{"intermediate_size": 256, "vocab_size": 4096, "hidden_act": "tanh_gelu", "attn_scale": 0.177, "bias": "none", "tie_word_embeddings": false, "parallel_block": true, "init_std_o": 0.0913, "init_std_up": 0.105, "optimizer": "soap_variant", "lr_mult_qkv": 0.7, "decay_shape": "linear", "train_tokens": 126200000, "max_steps": 3852}
Each number is 128 + 24 x the weight over its row's rms, rounded and kept within 0 to 255. Layers, rows and columns count from 0. Numbers have three digits each. The size before them is the row's rms in percent of the matrix's.

# up: layer 4 MLP up, 256x64, rms 0.105, rows 71-90, columns 0-63
# down: layer 4 MLP down (transposed), 256x64, rms 0.105, rows 71-90, columns 0-63
up71 088:141129121124141084123112131118168127095100121161130111107190170121111096180104124095151129119131106128148109122132114128098151112099105109127066142141115113084108124114135123115070149128152120
down71 083:098088092143117136084192081146128122110137140142167164096089128108116126126114107131127108156164142133123096120087148146152104124151117136122135113133125127120155086105138127121116078134079118
up72 095:133112154148101114100092142168175141156115133138088093118123147158110139134147131129136120136132138148114176132173150145128149151094127092132118086157089150111158141121109157135172112148080106
down72 086:123130094099133173107202107137104123141118170128138149126156137134134134127098205152105138152139108155147151128108105149117127123149159151130128125149153140152112131140151151159110153162139167
up73 103:151097113148120140167083079166155121150110087158107112134142119129140145087123115128102165120150153105134128108162147094085120163143121123126098146134119169132110129093145163115121151125116080
down73 108:120115114153122185118113112171141095103095126128098126115093128157169155119105111119097140162117158119129142147128118108177169111113083120080126148140127104151147159102132098104100138149103132
up74 102:105113112123108137144135121117138174087144111123088143197135110146133155114112134105126113155125142115150150118126142124116172143139155120160108139185086135062125146152111086111114141102142122
down74 107:139107088128126105116137164104106141153072106131147086157167135118143142145129165139129092134129155119145149139145091109108187133105092124136171139136098100114113114098114131161167130095116110
up75 095:143159100104120137148130149095158120123119140141135120118095093155104090113113088160119130126136114112122174118103138141101113098197072116132191130128115118142126123143139153124125154157085120
down75 089:118131134094147154155154131086112124133130132123145123119128163105173150146122154143146155134106158156100135083135091175112126153137117122117115094105117145163128117130158167092121093072089098
up76 099:112124144133130137105141151120099164095129119074149121156153130080142091107144132126156108116094114172097098098154180119136140120116093111146102109109143162081163122156136173128117129135130130
down76 101:117152113111138145079086138165124143123126099137168123113115078122168133150141170106127123128124157169112133111122134133138113153090114102151108120089161106154140100150080126081138135160110155
up77 109:120151104112155087127159153106145134162117151144078127151115153124159119143097088130159120107150125081150099120123146140112116060149141145162142125160134121086117145101121133135095113147141088
down77 118:105139138115108119137090107137117107133116123142086132118144134117104125125133178149133164147157137093130116159177141162138113173083087119103093183146122144120115084135152137123155138174121142
up78 099:119142122170096093141142154144111102174157089119119143182121124181098135099146157080096143143102143131118130145135109111122103115142100144098148110130125083127179101119132139094128118139141118
down78 092:160105165099097129151124088122142129134122078117177126121135130090105104116114130111142145111103152155130143128179104152152070115150129146117116127079124108132117105129153077117148153092130147
up79 103:156126145076128093118158151164119143201118099135159149114102129116121075085151128150156141125177144107128126130106152123096128150131135125156125149108143137090124127120139092127153096118148109
down79 101:103117138136143113161124114106128168168110092101156109180153114101114165149141100142130153124133082173117136125118119120110116133134151131144108073059110113117166134135125158107131110120151147
up80 113:097126119131172126095158118108113092091121132123134135132137106163162130077135070122129087140119117159116128180147114135137135084150108115127107145146151122109160138107146134162148104075103149
down80 101:103096121141117123129167093128122137102162099150117131121137092089113126116118104129081149153088103175142096110154174099134079088116132090121156137108116145123143182136127118118138157130117125
up81 092:114114148192111129156118150148163120156171158181143130136098144123104116159116112133117151149094098116083147116128150110151124125086157091140120120150145153111139149120157105129131174116095108
down81 096:115128123072146108129121137165107130187110160117134090145128163118118136095132079129125105135181083086144087148102116129098149131139143114140145088116132136121109146119104117134161138107164128
up82 108:161144155167112186150131108129148118171113142113104111149159142118111136076172106148110107096118105116143115129145122125061114144168157117121114149148121152148164140138095107140146105120132112
down82 093:112108158084118085110106142112117105111109129135117158127133109101164082100141159122143116144092082165153129129153102166131146131140131090159143120119158084138102123123143165128110108183123144
up83 113:105098101160110092128108124105113087120149110106099143147115126142145114146103127090111132094118099110130211127095119088119136122123098128135134110109106081141139131147155122142141125165156081
down83 100:128135126149133153157105080095105140128107134149097136101159139082138059124168148119146116148111136134134128124151125116102137126149114155102124105179125104121063137152161134158121154136104105
up84 107:124130116114107151108173140143160152145104151091125129102143133128070102110126149121175126102155123138114151062134132178157160137119127123162132130089118124153160110114123149103152136137107084
down84 111:063113143155113118096131097150116120106164087138137195150145121164111107129120125117097154130113122159125143119100175096152119113118114127146151100106145142103158105114113109153149146139094155
up85 089:128117138077111145094112192101150153141118128120095119099122161133114135120140141090126131142159100160133133131109155122143149059126154097119102112139089132121118142143168102129119185108137118
down85 094:106110184122144140090135150147091110143085108098116170146126079097109135149140158125132144128120114120140147141125090136147094111155120111081082126154105121134183133144132089142109136130152112
up86 104:114115151150136099145147115090093153147145130133131134123161133129141144112104117125138188131132117157119130083136113087108140166082146098146177104163133148086164106140087115129119167097126121
down86 102:154103132119130128103111173105110101104092192131150083148154107073108129133129161134141164125157120131139153116154105115106107160130119080097107164117100094109123112146123109104133142140114115
up87 102:149099112089142110118162150079121135139132133133118143129120111159092093130106122106143134099105141099172107141180114120151138092157124089113149084110126131130117078138170148134139133141117072
down87 109:112117137119141154169115148125172138149125088091142125173108118144098138136115161140140127124138139117139103138140070153128085092138086159121157160118126106082126108096104144088105159116141104
up88 120:131141164116110072178128102096137116150127113137123116151065122160114114146153156092130092143128088124107156141154143131139138114117111105136172081138144144141122109127091141087103122110151107
down88 125:124124157125123101134128146096125137129122110124093152100088136144167124124100114112167144109082077127088126127147123208130144142135118137163134171180151139133134076119112132135124115131113122
up89 080:130116134113094135099107168135151134108131117173120147101085125108153088107113139115125141171107115152113176091099119147146157130104115110141122100179121097104129090146104101103148108164131097
down89 075:101178128119121173141131148098108167142145126091118108167105082141127133138161087123114099131171109144127076150115093136103115084141134115102126153124138101086150126109121113098147115128135107
up90 105:199131149123116154142096099145111149159176096138118136161130094093104153104170123123135151102151118163104125153118114134100095142170103151140142122128144111117089111114140107125140102122091111
down90 104:126131113109128119126092131106098180107141151147146106126124113125118120154160158083110125130132118100085126129104103109148146134173124164149128139151103127143141152109163180049138119143143098